config = dict(
    n_layer=9,
    d_model=384,
    n_head=6,
    n_kv_head=2,
    head_dim=64,
    d_mlp=768,
    vocab_size=2048,
    activation='swiglu',
    norm='rmsnorm',
    norm_place='pre',
    norm_eps=1e-05,
    positions='learned+rope',
    rope_base=10000.0,
    rope_fraction=1.0,
    qk_norm=False,
    attn_scale=0.125,
    bias='qkv',
    tie_embeddings=True,
    parallel_block=False,
    extras=['capped logits'],
    init='uniform',
    init_std_qkv=0.0412,
    init_std_o=0.00971,
    init_std_up=0.0412,
    init_std_down=0.00971,
    optimizer='adamw',
    lr=0.000629,
    beta1=0.9,
    beta2=0.99,
    weight_decay=0.098,
    lr_head=0.00671,
    grad_clip=1.0,
    warmup_steps=334,
    schedule='wsd',
    decay_fraction=0.884,
    decay_shape='linear',
    final_lr_fraction=0.0,
    batch_tokens=[16384, 32768, 49152],
    seq_len=1024,
    doc_mask=True,
    train_tokens=364600000,
    steps=11747,
    dataset='wikipedia_en',
)
Each number is 128 + 32 x the weight over its row's rms, rounded and kept within 0 to 255. Layers, rows and columns count from 0. Numbers have three digits each. The size before them is the row's rms in percent of the matrix's.

# down: layer 4 MLP down (transposed), 768x384, rms 0.0501, rows 501-586, columns 192-239
# gate: layer 4 MLP gate, 768x384, rms 0.0597, rows 502-587, columns 192-239
# up: layer 4 MLP up, 768x384, rms 0.059, rows 502-586, columns 192-239
down501 098:107165130163126157153158140113137113172131150102034179154163128137108161102117157139110059087242152059143150146186123117163168155104161135150102
gate502 103:134097161100168197174120153132145116132152157151071068186162148116159171144130139099129122154067116113136130143171150139082145114098129087136110
up502 099:101155166092160074150127149131139169085172151159101126147101189108110103150110080139093126133142128088146140129116125098181087160167022176157098
down502 100:141163146112105134072124199125127102212101140151117194102143122160104142132124103161111098083119112113157052098148150112114114137103097113101150
gate503 099:049158185061133113113119118157157139117158142139113156154102166137134155171149181123058124129107131126080090160106183126150155061121105095093108
up503 097:048069083160100084088097161116112117146167140120127145113094118085146095159116086105132123083135099165127088152077120113106125153078095165091162
down503 098:130150157130135173187128194156151146113115145142139122133150093076051099147127124108148102119050132095119145092115142158099163107148069167150200
gate504 101:130133099118088151118067128142139126090169137129130169158129142169185127130106111150102134102093106162136112131134118190115136211226190101143051
up504 099:171106096101123118103124188150120161136159163151055135165155160090152151192145120116075132100153122154119200156104176118112165067172161123162098
down504 100:152101156165157073147121138142152118194174186137129194107067086100099184154126113103075162085162137165183129087088169080153141114140123137140144
gate505 096:172090094112140077132129086080140111152105132092138150111124092135152120100105135147185198136126093116157131101108163202108123131153167121190107
up505 095:161130112172107086179131125137160125136187153157171149099109108102091112096114128116100186149124090130095116108091174128198148146082059141094150
down505 096:136086119152107138098113195141153155138163125149097126145177142106107125152127190120109195111018119112101132199181099122113124042113162147072118
gate506 108:133059159162126153104148131088092123131093068114150153129142135168142163136124128099162127107076083162110099134115134158153160115115132087108155
up506 096:161157128084108108067106171099125139126090134146090119151173171116094138103119137216108083094127171137139112132121159120124077106178082157151126
down506 098:145132100172090172134122175113124139146114106152086135098191086110105105166103121116159141154019108137180175111154111120063107107106077114073153
gate507 099:139119149124140124092106159107135157120120151160040121204126130173084158137192128134089197167092119124142090133138140082084140153102115072180100
up507 102:111067114101114136149066121122123109130201130104128110090161133163168171109190175158140148148152130126082143181122158156087061124130145155160151
down507 104:127155099162193136133139092144072135140186151117105142110132119050147155163132098145147141137043120168118126146071129183144198147108102082113141
gate508 095:145168141091176162102068175098146162098148124092161154157159134150078104123178171110110108110129181187146103176087159121180093179093208098097145
up508 097:107104161184127131113097109083108131135130055137112125117113101126126093133130093089074135144112162121133133120187114110181094105093129139145136
down508 098:098123101124151159138154110117106127088126120129083144120201150138150125118161103102162170189070127104128123139141145109191151158106079140115155
gate509 102:133142196102126106120112148094087146121087058089173173145143132142186115108114188072140215166117131142083093190194085129094136069109078152083094
up509 102:128186090145127141072107153159109088150187122131165101107118111120188118154124139115099099119101074126156156087133128092110095142159169096164118
down509 102:098092164112072108186090176139165126123136182142127137071142162124087158208124146103115151141000083107111198113144134060131147138107163165151172
gate510 103:114112159133132113196132132130118126094079108119127126128147099176118103116178095096079136169088072099187143135077087090150114135161134078131137
up510 101:151060121187136147035178094090113079131103171056103128120156131086063161122151119105121154121111159136118144174162141168095080155119128120127171
down510 101:144118104104173107082168158135163107145160097109158152100116076100177144107134098185163098087102119016106134145125141148149150134138115185110131
gate511 096:110128080145124175121122149136176102080143083111154102116102162153106130108128100181155141143114070092180106146109132097139099126138127130102172
up511 098:148119161113138180142134115177118186130122139073133094141103175147167078074142099085122170088146117119140164186116129110086156177077172141113152
down511 098:122118175099123133073092118134175135148131149085129087129132122152154176164156143090136172161180167130119134114128125111111137159123113097064156
gate512 097:127074070126106169112146154129119143118152101090166177158191100110083180124101180130203082131097119088174087127117154125115233147108074090102158
up512 100:064180137105179111145111117112157117163076163126141146118134125134142129136142120157154105122124105107154168173075099121199087159141184093131069
down512 100:158193091072132121149097197085073114158068137126132153159136154128138136095130183100105103121107180134199131082119217109130142205144101115094156
gate513 102:151124141113153156139116102163190154105155131149148089123135203103114148149144218151125105148123088108158131094179140077130137161075136081126159
up513 099:082114115149086132152180164147141208118136140136142112150139177109111071126157177128114127112107156176097076129127105154085097109083138123101103
down513 098:176168065111126129126173145097136131098207105105135121175153156151142127147172093114144132203078089097103151118182116131120153141155123133115205
gate514 099:077097131161128088142115130139094148102160172132128156181100157154074133171101160149157125117128115083134129125108098190121175156087123182122090
up514 099:089134150211157108086106126126131128128164104136149133119132117080146131095154163192122060137131116087120149126107079116176144193067132110170104
down514 101:138098133148147109128103107173059151171071132170181126124139063131149140086129131141116159180200112146201169104125084082164132157106121170148122
gate515 097:072154142108167182091167080152149089146081125125123137160153175125145111140153137137112136110090107122121126083136070141194086104176127150108118
up515 098:150142091114174157122100142092153164075116116050082053064136164107073125147131156137104128079113105171118168179128179177159113188117174061063142
down515 100:085180134107177149091101132093056131115163141169132149152133126139125109174138070112173157148212126175114168044133141110100154168093134109163094
gate516 098:098068120158115132067175096097092148118164077140184126079129119121120049140152136124180165153105175141143135126114117111243118089132129143158178
up516 100:075122112179128177077129119108138147128113099073133127133149095071093115042101158099211131096122119176140091129080091140112124090107083142145116
down516 102:156150217087123101114127084149135156095124102147162156091165056166083138056109094104134138095152144142113152088114109159119082126139082137131135
gate517 098:064117102129121093099094101121149087196091082077121148108138134163119091170141103093131142169118152154200123152222115165186124144140095139160189
up517 098:106113126154151125113104075092140068085166092119071141109146128166120043160116188166149118156136169099090105062135133113095176147157131115133114
down517 099:072095144092104144092122103091211095107123082063159125192130137149177147148161164148096126093121132112159116135156124174111176081066144111130146
gate518 103:140058102079123140059125073111122062143124064158142121111176093089153123119110132134131132180100144137150098149158184104143099151180147077161108
up518 106:145170099098105178128151088124157140182135121125099145150118120104145176116180115167114073134135102093144172126156170107147189088149146072073152
down518 104:137147109127134155188140170073115066092170122142113096106139119103082148141130053096151118106155113143139138192110127136107161106155081173152131
gate519 099:067165149168129142054120086158138120134177100147174109189166135133125056141106164092170131160080123096114187145189110178168130162149124141166121
up519 105:119137231124140156092166074126166163130120130012072142131126173163190128092050133122095092142108161105134141131175115163069103120114121083150070
down519 103:194121196153144162128164194177114117162109169103156159074092059120115111097152152150130118146191127051125176146112174099132114081108137116138155
gate520 112:146078159203140086092059155166097127119109058072129147117171139188144152095145155116175151092055137142113087198157139127155156130053117143098141
up520 103:203109074124103089144156149089103173084169127153171101119143151164129156105130073144077142090118157113158122153132128097159115123096146130171107
down520 105:159202162110161084150154084151066092086091164087112145086113075123136110173126119095165098167180139127147160131103161121159125135173098165141120
gate521 103:117102124125143208140110174102112076091154105037117132194116123187130099063079146106099164142113167120190151154113079072150103124099199098158133
up521 100:159151084159164111117096101161132172069179108133125111099145151096098070155183155127181117115093178182144172124154151159179110090158164081199109
down521 102:119160057118147155166156131105091154096120055113109199175105138150107133121166082142192126112081193124141140163099119134134126084122094163132172
gate522 101:155093131100097100145127139174116106108133110122103175155150113170128156127162105090142148101054130176150058066167129091157155107099156141199147
up522 103:129120132162089155176135147133083106116159137157075119113168166090095125172108164125171179144133144142135146180103157136100095142114083170103105
down522 099:095107130139107173095124152103184100125141127103106109078090134096143160168184121176083128146000116152118143235081156130144121149196081132125089
gate523 094:179134125164123190105185081133107173100102065149169080107114067154145129154121130040148129111138131133139141111140130087125102179125131140130207
up523 094:116177108094205118126135123103133129079181118104167168127111169133122145162146123134117149091103240101114162112140120122134130156051126143175142
down523 097:152155123104117151132148190134173144093169149138162156130080106131114172127094168092127166151127123121091128165111178103152114133167148133173132
gate524 098:111083104171150151143187089076104141113105110142148071149156158077139133135101107188151154198118072121119140119100166120141082113150128151135102
up524 099:141113135086142151143131138036101129118115114171130068111113137100098122096204127149138198160112072143095124123126113122162110076229162149165108
down524 096:132098124074113111102130125129114174092142137131182162122125043062104117070165167075169068072255131222148125106075142112112163156174092072142109
gate525 101:135106161119107135123096062138192132149105082138120166130103125134169104116094132086099127163111127084169103133125072126145160108103158072074162
up525 100:092137122126193083158133162017100090138144136104129152112127140140132142085122093139135161124124195211108134106114122164110119108132106118139145
down525 102:136129120155181062054092148126078133127093096174140156171075161105218150117160159099156059072070092129088181151146081149166127123091119103142134
gate526 090:137085130126190071109163064192187047093080099153112118123124134095059099116121175148164135107109149117155120140101157113068115094135127152128123
up526 094:159152151168126133102111072098135140079103147125054183122125130145154157154113140067173189126135103093099150077090154091081113161120094152140133
down526 095:049150150175137077046154090162099121113116127102145086145133125166135136105158210118163182159071167093143109132104141141117127121112122074165101
gate527 103:140091180170114165091164122071088124086087065113113134151145106077130075131128212167153121202085081134221114159093117139146130131157115174153106
up527 099:120154173157130137184110126103125129082179085114156054079165105126109132151104145129093108106135106154145186124139145120145132118159153166122100
down527 100:104091064131094135115119149123100150142124105138187148134160099133087122095064146096137030065127143090142105054098067126140155153172147142159171
gate528 099:110094161132120077129130143125109098146152113108148143140179126116155117091136145133125174104087127129171183128147149125158110123206136121128202
up528 100:189182195118116099141083088114132104067111124068111145139167071107130127100091121109187130102098149200155188144117164102134170138106099126128161
down528 100:104110127112138137112117134136067125080103110087133116115132140093156155166127121139170188091035097178122154108132172096174169089156177195143124
gate529 099:072112103087128105111142078162156038151087140146126134104107123137109148090199172170107095138100092085123175103104095162109171187068144158131102
up529 099:161091124109146111072143155116171160164118124149159099177100100161162145116142152135164155101120121111197147098164073118134123174128138143151112
down529 099:131165173116081151129079077179086133078143161121054154091137142112133090114102087167133117126123184128136097052204120151162118108133074131156120
gate530 092:110139153114128153150074141095142135120074151141142056148153107055095119199085125179131176144090119098172119130116149147089142161087100075122107
up530 102:134098122083121100134102143090102151113155120085118179133210094138076097111132113111134127081129135096124151111089169179119104141085136150116098
down530 103:109111087128111124150155100119082155094118118124160097143132102143106145113062144140193160094236112137140107195153126160105143139082143124110121
gate531 100:137120129105090059182144102128154171115119110138102166147151147169168075196148094125125170177125094099147126083128144143146161108117179123147126
up531 099:107094161172110152124108087076074074124178152103126122104125136147166172180118089124166135170163152079062090169078129184160174106136083094139120
down531 097:176149178107150152143124144152146123116170085111124102147138147047128134101130189167148124116193177114152154100109142123166148119138071117118120
gate532 099:148139184085093155139098107117107118120079093142121139158144144144127138155162128167143119122136122136151105157120155091115199160160181077111106
up532 096:106179161096102116064124118140144131098134095155101198119087148111138122176133064078120134175100168096138151136115098093171113150124187067155100
down532 098:135087109103158091178130106113099137087166107084136112177085151145219116127192122126129063147079144162159111102141089144124155129124088168118129
gate533 103:166114150131175122165163189100154112172070143184128140162122152131128061105148142128152107165076136149146074128136148178122173068063144121156149
up533 103:108108129145169092189164079146088105132152105082127114098078158129147107102175099089156120198109151100136116198158068152076121174123151166173132
down533 102:137147119109122130204076139132120157118090156103158190105142093151168136170136108081132102127110213115112072186114172077074120144157138131076148
gate534 096:084150131194197103171102090107100116164108166111107143145079182152122124157123124180158119133101065140161089169179087133125082186143137165109093
up534 102:170118106112129130197101141116157124152124162115067111119106148185129130100112122164134143142184166073159220121125178108112172126112098153059139
down534 100:123095123170117096106123117135138114166107106110168088109118141084079175131094169131120117173007097121178128098076129113092192105114195170079156
gate535 096:136114176178139125141137103130159129154145102108153112124102132114133100109053119149146115147133109170135134155180086171184147088128155116111137
up535 095:143179127158135058202111097090133147186150138098135162138178061152091105115120133155107123129078123125137110145121099106149140163105087178142066
down535 097:131076132122155057119135079023095164134125137126161128169096202154156177098088108135118132133155129097139147138069155128166115095082111098203188
gate536 100:077073121100092116097159085181100180152099098142084149142137094115087203134173178089113133132088074110070144096078118171164151076112093197150239
up536 102:151154134081076120127176093105086127146118163168075097141069088093117125118123110135095162148135138120107096143091095097140108129103110059151091
down536 102:126150174081139120131110083120161088152106140150078120100149168106137110115168123085138119146133038086124105084150112160167140127191157110190145
gate537 097:135115141095141174057124086207168084131111102211164133134100167066118157213129151076158144088094159132115093113115136147167137150136172123181130
up537 098:115178104153179197167138147143133164141125104165111145118087118080150156146114138143132102125160115117106109147104099139188085073111167139155138
down537 100:118110198188139097108117146173134128154167129126111071104118139129129149191160092086113145166160107155095142049164180120169204065130163103188144
gate538 092:129097178094116140097127168170111200122093126128123089106128175116080153084123150083051170103132037136124108103130145143171112139122147112142108
up538 095:152139101086166123145146185094156116133140147147124191084123147145172151097132152109140125141135121159044145167138158110150147169098189147126163
down538 096:076066151089072101132114166101129156087098146125137163117105111123133147121113160145082058125186127133124114116125162114176139111108141095119119
gate539 101:103099111071139177193099168090117139138157158153090168131121106221116136077174136126099067138113078080125144117133178102117114054157154074150124
up539 098:126078099154191127104093117146174170144196117118171153152091066109122111105109092145172126097149122154110125132104073145120135137132117132109064
down539 098:110102134145109095204122164121149104130086115124104111139127090124096135198081128167137107126038127101113115136087202147159107097107170163130142
gate540 086:065133109077152086153101133088123150087153135152125088090130145144109107154029131103109156107110131122096105107062179133182139154118172123163150
up540 101:135147094112139143135137146059135091166155117137186116121104126097146107150163141154145138192125080103085141199158144153117161123127194130137073
down540 099:105153109133200104111144107109210089088122137117148132129152140157187126077091122156153141105159109112061099114130141160095133150128163096127102
gate541 099:099156107105126141121122131161156094140123152117065088136099127100096099075123216119139112156109106156152112115148193107158149086092118127131138
up541 095:175138132124086125157129141083135099209108119056144139063136103107098128078156122120120157080152101103114072133105133102139093149136172114110153
down541 097:134144158095184065106106118194128138145132134141138127144160108156081093144118115159121130076070107097100193099135105047189064093086156155147068
gate542 105:127137167078140118106134116113170197108098126082179098050077137137113100168158102149196089133077090083137114118179162169123092100139124167145135
up542 104:134078125105102190150165140106130136078134170161131102089112130118165142137180132077174135173114133130149077152151137097130194092116148171152086
down542 102:140128157098087154114183153119141128146096130216079101088093193114119179099160153064136156113151104150156169134115098180093134088105112168149154
gate543 103:150129150194114130123078155102111137088055121122136154139098085173204122041164126146132162181108156187075138133163114198183126126147046161141106
up543 106:120173147131114147152101142110145162183171157111067145250113140115098094181154134169139115140138177098151112116182129137141171142128162142147134
down543 106:148191131135083135135153091117220061122093083079137058060131149103118147155156157133144096110106156137120185241119141170088111154134165110106128
gate544 105:118126144157109122154153098167093197127155134154172076090098123082080138142117154092141155116041139110139103166171132182130145158084121117162175
up544 104:121148132067130119128162126110146148142064139136206209157186131149141170141193086157134138160136149141190150105068175152170144078183161093082140
down544 106:139145074127083100149124149126167102112154080103161120140137160153134096097160068083151126160109132130112112212118112107176142156077093156096088
gate545 096:130118095152168153114096140124102117112126147135105118145147129149123155160073188152138123161080119167078125147129109175162115153166129063159147
up545 094:077136083120080117151161103065111122190081192157162150150183186129138122103106114120139152170133175151148141072106136110152123090149145126190085
down545 095:127121128144084088194069138146122097105149127075106118137126046093128135095113170180089084122191089105105135115113164148035136096112154135167111
gate546 094:134090114093102115063146125102151167107149054140139105101177093114167146167070120044097158136084073130193136118172091152155190058112153122150089
up546 095:142115156152089155134121111121141145108121095125094138114126112141129205074139128023154151149136112121130112124087120177098183092156133082097117
down546 096:160110144161130098128135086146176092130137111160076089096100169123162139112161117118108169131040146099139133156165155158112134129111133092165155
gate547 104:097065169131096072158108144133109149162101059124125074142132128153152141073115176163118119125092120094088057141102151095160154106154146140131159
up547 105:136159095145116097120097093133160141100125094172183087111133184108176072168119176128173133063175116113183161151133161145088122170150064140092098
down547 106:139141103120103194091137169133182143109097157139152138101144105154132151114102136101141114084057179184147147078119143156057170159104104133106147
gate548 101:080172143143138154168092065131167160073114147117148066187168132157136092156118123197133102158078107110155134156184132122155131123162105134143130
up548 096:078131158107083146069175145134158146152126102064135127091095072064135127207104106118097149111109089130115112128157127153168136150131175114187124
down548 097:094207096140149224121109208132121080076130164136101167129140139130123102068111119159129071122003110123134161111155146103097116170154118089167133
gate549 103:102157127072175123121077126113144154108128094162094138170109119125116072124108083172154108141085166133150156099148130116110155133146123112183165
up549 099:145135134107114169061121110126109144129122111120136174126201152112108128075118132146160121108096187082145096119184120121163172078132171080173179
down549 099:130081108109151184172151070141059134148093105113149190078130044094208124127120093134136188120199156084134097141169105130134110025129136099078137
gate550 095:126136075107202129137095086128089144114080114096165140068107131129142145180089115182180116158108131115146101116109110125091184111169076104151166
up550 097:154113149110167065179115171127137121125141118134152186101152146153098119181141089170137091090101128081130161168094161135109133153153162124183171
down550 089:116126147166170157146117127175124156144142128088146086151136102137166099127185126157089066138255123090104194012096086133149199188141109147158152
gate551 105:141157088136118109094139156171123131135041147158131146079173126149126152154116157125092099154067150079154084169086167133210126120156100110089160
up551 104:170086142167154080170108171136157152081203113142177070082151066128132110137138050102086071179101107189132168138148100128126125059125143128164072
down551 103:070103110141149122102156164084138148130142156069115124111102187145144075134148139159084176183057139107133093110121116101179106100135175140129103
gate552 104:123112138100121109117103187167148107122126118161168091172119155111106101085125149136102137116065146091177099087126139117120145093174208146101101
up552 098:119166109112176142106135137166091166079146107065146112145134141131142119192106124092182159104112203142151185184172124075129127113067103140084116
down552 100:126111150110140124112122126129084099036101118097096168129120130130077143094154147127155178124094085116144140125119105109143172140099179118117129
gate553 102:101084151169215157160131107185126076147061110126123137173164127137134171112089185136135142246098168130148107177127150106119184152097149131100140
up553 103:120146200121111152054134188120148090134159140132109102101131127083145101126087137139130093163129067078122113175102098130139076114060143099105164
down553 103:100103136100082113171145100096100135137138137144088121082129148144135102178098083137126146179075110115100183104058117157175116160091216129188024
gate554 099:120097147176129137195132134094154133156091131140175122146159105133110080123161163153173109117071151132104114090145084140125137138120125140142124
up554 098:092114121123118202147107070151137092163076112133150174133127159075133126143120116126139090156116134092110073097135159067145183144132173156076109
down554 099:166121159115077154154128098098139130143115137091122078160093085166120136145109152123090113115191147121071116105140116102120140132154127141116150
gate555 099:117073152167126131140144105086147188158100123175108147089166102158131150137119134089076220119120072103111110058139151154097115157158156117127164
up555 102:119156125152121103102118087193084079134166227089092119129119080119138068161073134102090100154110090140100160115191174125106120122123119109126108
down555 099:131081130058114158161087148096166142144101138151155182100118141143153174088068095092160138151000115207173112170170072143139112091131151159136121
gate556 096:176119156102176168107090085105103102133122115101138154147147089173110133148099140139099090165080144120128094153044089127164072116103104193120085
up556 099:112091121076116169195153088119177136153101116156088157135091107155088099190138074106131136119100104078111087082118141194112111060089125164144122
down556 100:193151095148136199089077114142111121192116084141117124088128089118132134121164187072137157093172119130075197082114152058087090149174165117153168
gate557 100:045114109101129124156121100117105108182121106141115147106111136103089133181122152100139152181115169169147113136129117102109118138144129065134103
up557 098:140178140124120122069133103104137140085117158084139131114128204082180131107102142085136085109121122151110154143127126128120133113102066098105161
down557 100:130072101102129127124130176119130130142139151113078089100143102163162087158136092154119108105158138136059108170108151137079113097124127156162088
gate558 103:151104146107157074131115128056184151141125156109113112168084150083105083108134197148162105208110120091170133116109087160144116122108172104148126
up558 101:155107077047076154130153135117120172110152080078104141116146151072159092168107111141107137105130146088144199118115129144155050130153141153076145
down558 103:111119105138120120084079108116171086083126063069058138098108166115174115177113132163057122181021123167117069083036156109089135155084142128098137
gate559 102:145160114064076113178049139092148122113074089140137085169131124142127098131106094100136119166115148122169150085121145071102128171102119108099166
up559 100:153105135159128169102178061122059120138123129102096185104108144099046121096116097096113098102114125147091135122106047183184126087073185113161228
down559 100:102134132114095139100182152144163158105135151112142162161153129082104160100126113096088138139048137107082135109094096105156126098106075161146115
gate560 094:053176100078133105094078131125111162171168043140139113108174128149105133108174110126137153143105127141158132140110128123125127128107155086124107
up560 099:072165133131076138154110179099136093072139213093080132126098154162146128128107140170122116142147104115079108114117130175103043213132094192173118
down560 093:119108068091086110100142147149174094070114153086148173143098120144185097110115168150155166149009110109145126181131157126132123106100129130169099
gate561 084:087141182167128117074139070122143135097168160105175113126061200115137099131160157136194107176152060117178080171106144132130152122190128142133133
up561 093:077103122117145082131131130114117115144136117122177164190172159112125084132091110131130152077112161191129175236102073110130090105119161157096121
down561 092:155168172181171112106174114113105092105169129107143138129096145089132080173173133098164127118193129149113105134115109072062093103173105146110165
gate562 099:160141094169103157172121161174132136151151113060188073152166101145102104152165120121138132163113071170082166143108131112167160134131095076127119
up562 098:096097136147109144152192114178141100098179124128134068134091106133136146163139131142177184128142104166135141166149079127131153150164092129206136
down562 097:079185111092151035147113138146182142092152164151083150165130135093086101139124088074187136141113119166140149126114138139131141163138114121111126
gate563 104:133153126124180106150152173126091133133120122122097100117190093143106166185099101098128081139063046135118142194107132112133122119130132062157150
up563 109:126109112081114151154120107119172186145084153159080098104157142158144143103144144119104071121100102142138097110102139169069153077081110174105069
down563 104:123084102138098078181057140148123174146119136117118158129125167157092123118158149150136178077255136126154057136107147117141099110159161103128120
gate564 103:090150153155154118151090185093138093085123168141137086108134148153125073140112165078146119148100140107129155127105088132098096132147118041120135
up564 106:103157092118114092181105121113096152161044162140115133079084142157074157173185092111094144178152114120128153152106142090100107088133081118134132
down564 104:131136128102116116140151139165113129117129166113129160134097154102124124092087072140118159097061118204123089087107189082162171102120073159116121
gate565 104:112134103154151096140156147079127156115059103163175146141164145109120101149126069148077087072135162138086110122113118113137131141095068145109176
up565 098:082146124101071131128154072123145156110140136179130104136063146132154134161145142137168110138116136177156107080207091186133124110072132088107119
down565 099:130065063139174139137125170129153130115094117172099123199204209141134143120193192131164099156138132160046153188127164074128079100099146068130133
gate566 099:168128130173138133160169107138131197153098080127149090179106106142120113127109164098098118099071126063176134120154172119138147154170159082084126
up566 102:110107151178145088101184128142152100172067151118127201137104131109140129120156114085143143170127084147096081104132133134114125184156089148158128
down566 103:104182142157164173133107103081158046134155114119240150115117196108161167156135080137152095127161105130132130095132084125085113099181127109107080
gate567 095:119145147137138175160094151098136123146105071141102159115109158166182065154133205144103094127082174089089123102125147125138151133140083177131119
up567 096:191089105077038139157096117129120143171140150125128063131107167147125185119085157104094095128124159116158150107144090173104123038172089140105117
down567 096:122093113144133111124142170103155065118162119130172127180145151140119072111185127124177161076142103094158101153156144156111135117092102064142122
gate568 105:119109115108097122107134125103182150162121093079125160102165149127115110120138147139097128131073110125129080108215142136152155136152133120128169
up568 101:152128145131130162138138129128174123082156095150119116105121154137169135133132106086181184077105104164160109204142121140181088129145078241191164
down568 100:132193127137102131152125142133176138122105118112162147157118117123115121116105142130176126087214158127122130123144122109091118157173105161124139
gate569 098:172183127096140131089100184082100103155150152135133192133110148143087127159135129136160073148133099071148114128109200145080140095113112106102086
up569 097:114149154119164101149115152136135172124128149131124163131121084197088165205173157149115161093119116135136137134116067147093155147117157126168121
down569 097:136137100112152153079094171145196115150168150061156165142107103109135089163117097135200155108096093162081116111095117096207112102140158091147159
gate570 095:118157098095092096163133147121161119141106090136078099148174110076159128122133158113180146126117145097144132143152121147126056082094096120121170
up570 096:119126136111127159137137137100148156168106129103122128038039099125174200093161121112163089124137083166108136120126090184172111107134071160144132
down570 098:114120131151102116140154171180107132088164160149156184117156136136123115151135145146115151147032117176140109138154076098032133166093150160130118
gate571 105:119093101123100131109113114105190115169150160098092155097115181191149120109100122148172172122088126144111106192188161163102103143130130126150151
up571 101:134143096117112098144156110140150126171165111061140108109075145103131150175097074149097131130111116099122109147168087116082167095148120191147135
down571 103:148179154138110071115085127169084131102115128170080103122114154237119119119111150184091085118116158107140122053163091173134103164107154137107140
gate572 102:131108115151150100128097153088150110067076158082151152121098158163208170157071141132120141190102154192118077157114138138118133177074134119161083
up572 102:117125058087168104158128144150133137145116151132126108095096124122118164138148147118176126134128120082075121109066090096120152135122104093139149
down572 102:098095133108121120187129088096112145134148179138168144153122101200167116105128161116152121161227166134164119170155128114173176086045036063147078
gate573 102:081127083169117145143112072104136102100113129152093076156126104146158129173058138194112130114108153149136066123137083091182146146110091157147133
up573 099:139122147084086179137092147145071163141194156126137070158144157181115144093155134134128118098124151084161110134162107154168102053109085149145131
down573 099:139110095075180112091126055126105102161112081164165089123112166074098183164174114103121100233173122143108066102127153136112112117119159118101115
gate574 101:130171130093105126087164096073164119143145089109111129145094135172117046147143155143112105145097140141129087120130146111119103127086112093143139
up574 101:054081122124139088119155101090114116164131091102100110113110128066074109140143141106178153147078115085065098095142145165113114093139119142141144
down574 101:120148166105179159107155157194101175123131146171130147095136123141144181101129156116166151079154080181142136173133065148198165103106094173095093
gate575 104:126146101115220140134141155126173148121144161137151128131158092124109075105152169117160085161104168126129100125155126113138144176063191113183161
up575 104:073082097168081136120159104132065124152092118141141119132091131104163117121094161187151137123135105162058139167170136107121132074120197140158136
down575 103:110128140150181202126142131063101161124147146115067124170128120172113121140116145127190118134153154136117159152119138103231106157094152167170118
gate576 106:079147070110126133117188127146144140110190123133165158074106156140102128082112163104114137107083099055113060117085129149121149128136100161186144
up576 100:142118147129140166104189058088157122127141122120119141070085081164148144156123090148122135124161080109129105131149096075101106133123180157102142
down576 101:147136180121033189145133114120156135127172156153161169125147101141147097129088178155098090116111125141195194141121091088098233128111144104109097
gate577 101:184119130119172149168127092107113138111105072210192092161137162148165146163116113151169166157079122136183097108117128122115131163187145109145141
up577 100:133151160167131142132121158152146133112135114088159108129145125135144165174069085131110131192114141123179119186154162126098115143160125145061135
down577 102:129165141093143077145124155178129127098123075132131135173178079111096082115091123107132136168119129129100153157155118174086155192184112146088112
gate578 109:113163043156147154155088111110102130106105079089121155148110102124171123153089143127209129123063156113121105164128089152127178141084132104145128
up578 104:211116130097175143076170122157143142069144089168145112143112088081124170139138150138108148051131129100183137130139177042073107209180139076153104
down578 105:154194130152119148144108171153132132107125084140152116109101111112123114145127186123172160123195181130188152123114136148092185176150148143109105
gate579 102:146133148137142089144145127085087119082127145138117077078087177152083076157048132147109121168098093131104104111150165134178112113115145114129102
up579 097:130175133128132190095067163109182161137142085093128143078090155138142038156127132112112125142139169110107127103113132102131148127152110094156122
down579 098:109072185143191144140127105162091140143172142137141122128139102116083132143174149075109085068179109122096113140116131161135104111114127109146101
gate580 105:108116159154226150197123124163139148094055129150120060144167138097134123066142146143164108154106125137104061130139136104166178210074097143157125
up580 102:079112046131096192123133109133157144162185150140079160125116179127116128123118206135116113182099154152128091158169154160068065105176138123106137
down580 102:083123104195123154096094161135162192193113133083118114137124091143153187134045127124139229133023123131099144156115143121162110147142147172113145
gate581 100:136125149096128088141112170138130117130092138095175105107134134152164119149101117186143136121110076073124099142118114132120094100117120089090115
up581 097:132180143127152115112189170143149139114167100146142102132123101110137173090165131131087165112141141062084110165099119158142076139082153095135091
down581 098:123169127112154143106169117175109138193143110128119150104133111089130145129180158155123048066245145064104124144177126074155083113116093097133090
gate582 103:133118145161078130150088132088084094153138138130148163129140079099081058077126159145119129203086153166089094142097139164139131179112129129105143
up582 101:144124178173094083175160124063185145158117196141144106139156161154148126138105117097149097091114128151094124073216168110101184166104176125127131
down582 101:047054115116085107156151154127200135103149112148079082119111124098110108101144117116099144164042163211142163093077206137126105077115123154120150
gate583 093:125081136091230203114086119168163125126122174047115138110137133137159140155134113098166122106152071077106072139189050083129142136121141094100143
up583 096:180145139141103127082175085177171137146126117068128136072095160130110127074185116118158156097148120142142168143150125142146175138141066093223137
down583 098:162171119095127118153135179060134136117083143211149126180151135059122128162142141133134097121152191122140136097093096102115139174116131107152162
gate584 100:142134096129109118114150155054167134145102070178173164172128112090144063088097113086111148132068109127167126095114147193103100169063134109131159
up584 111:188162122109106163126151129087091091117108108128151197185152130173160141132175082111152096144100074107199158111098099205077127170059101128151151
down584 106:141108110095085180122169151150107082154084123089152206120126106097175087124213153060116026119084106124220149100172191114152118156059132117134181
gate585 093:061084164140138068156146156148129148122162146130174175138088104149161132089142177106172084120160086061141127103104158090102155148173099091128075
up585 098:104133086184090144113096111109170188144116079132136183192112076157091119150086118113155166175106158155147136153091161192130171191106120108103120
down585 094:148180161100149090123054080170161174162132101082162122193092113100176111121126106126141103156255126103150101104158102137135143151128107076145142
gate586 099:152118096089110120197134111120104170179113154140143145131095109099107133104092211174218147106109115135114121139110126184167132150153113137099133
up586 096:107087133111068205109126179164107139147096071119153159140119125115102132121181069101135124167099171117084160143132153117100126090097142076098169
down586 097:119122139122093164089151137113167138145075102153156175080083152132124142098145145113127138115081076146094141153146128133116135107147115133159130
gate587 102:153056163095192154164133098083096183152104144153140078113155141160092077111145125129238135122088162100145103142162149065103103137206096079108103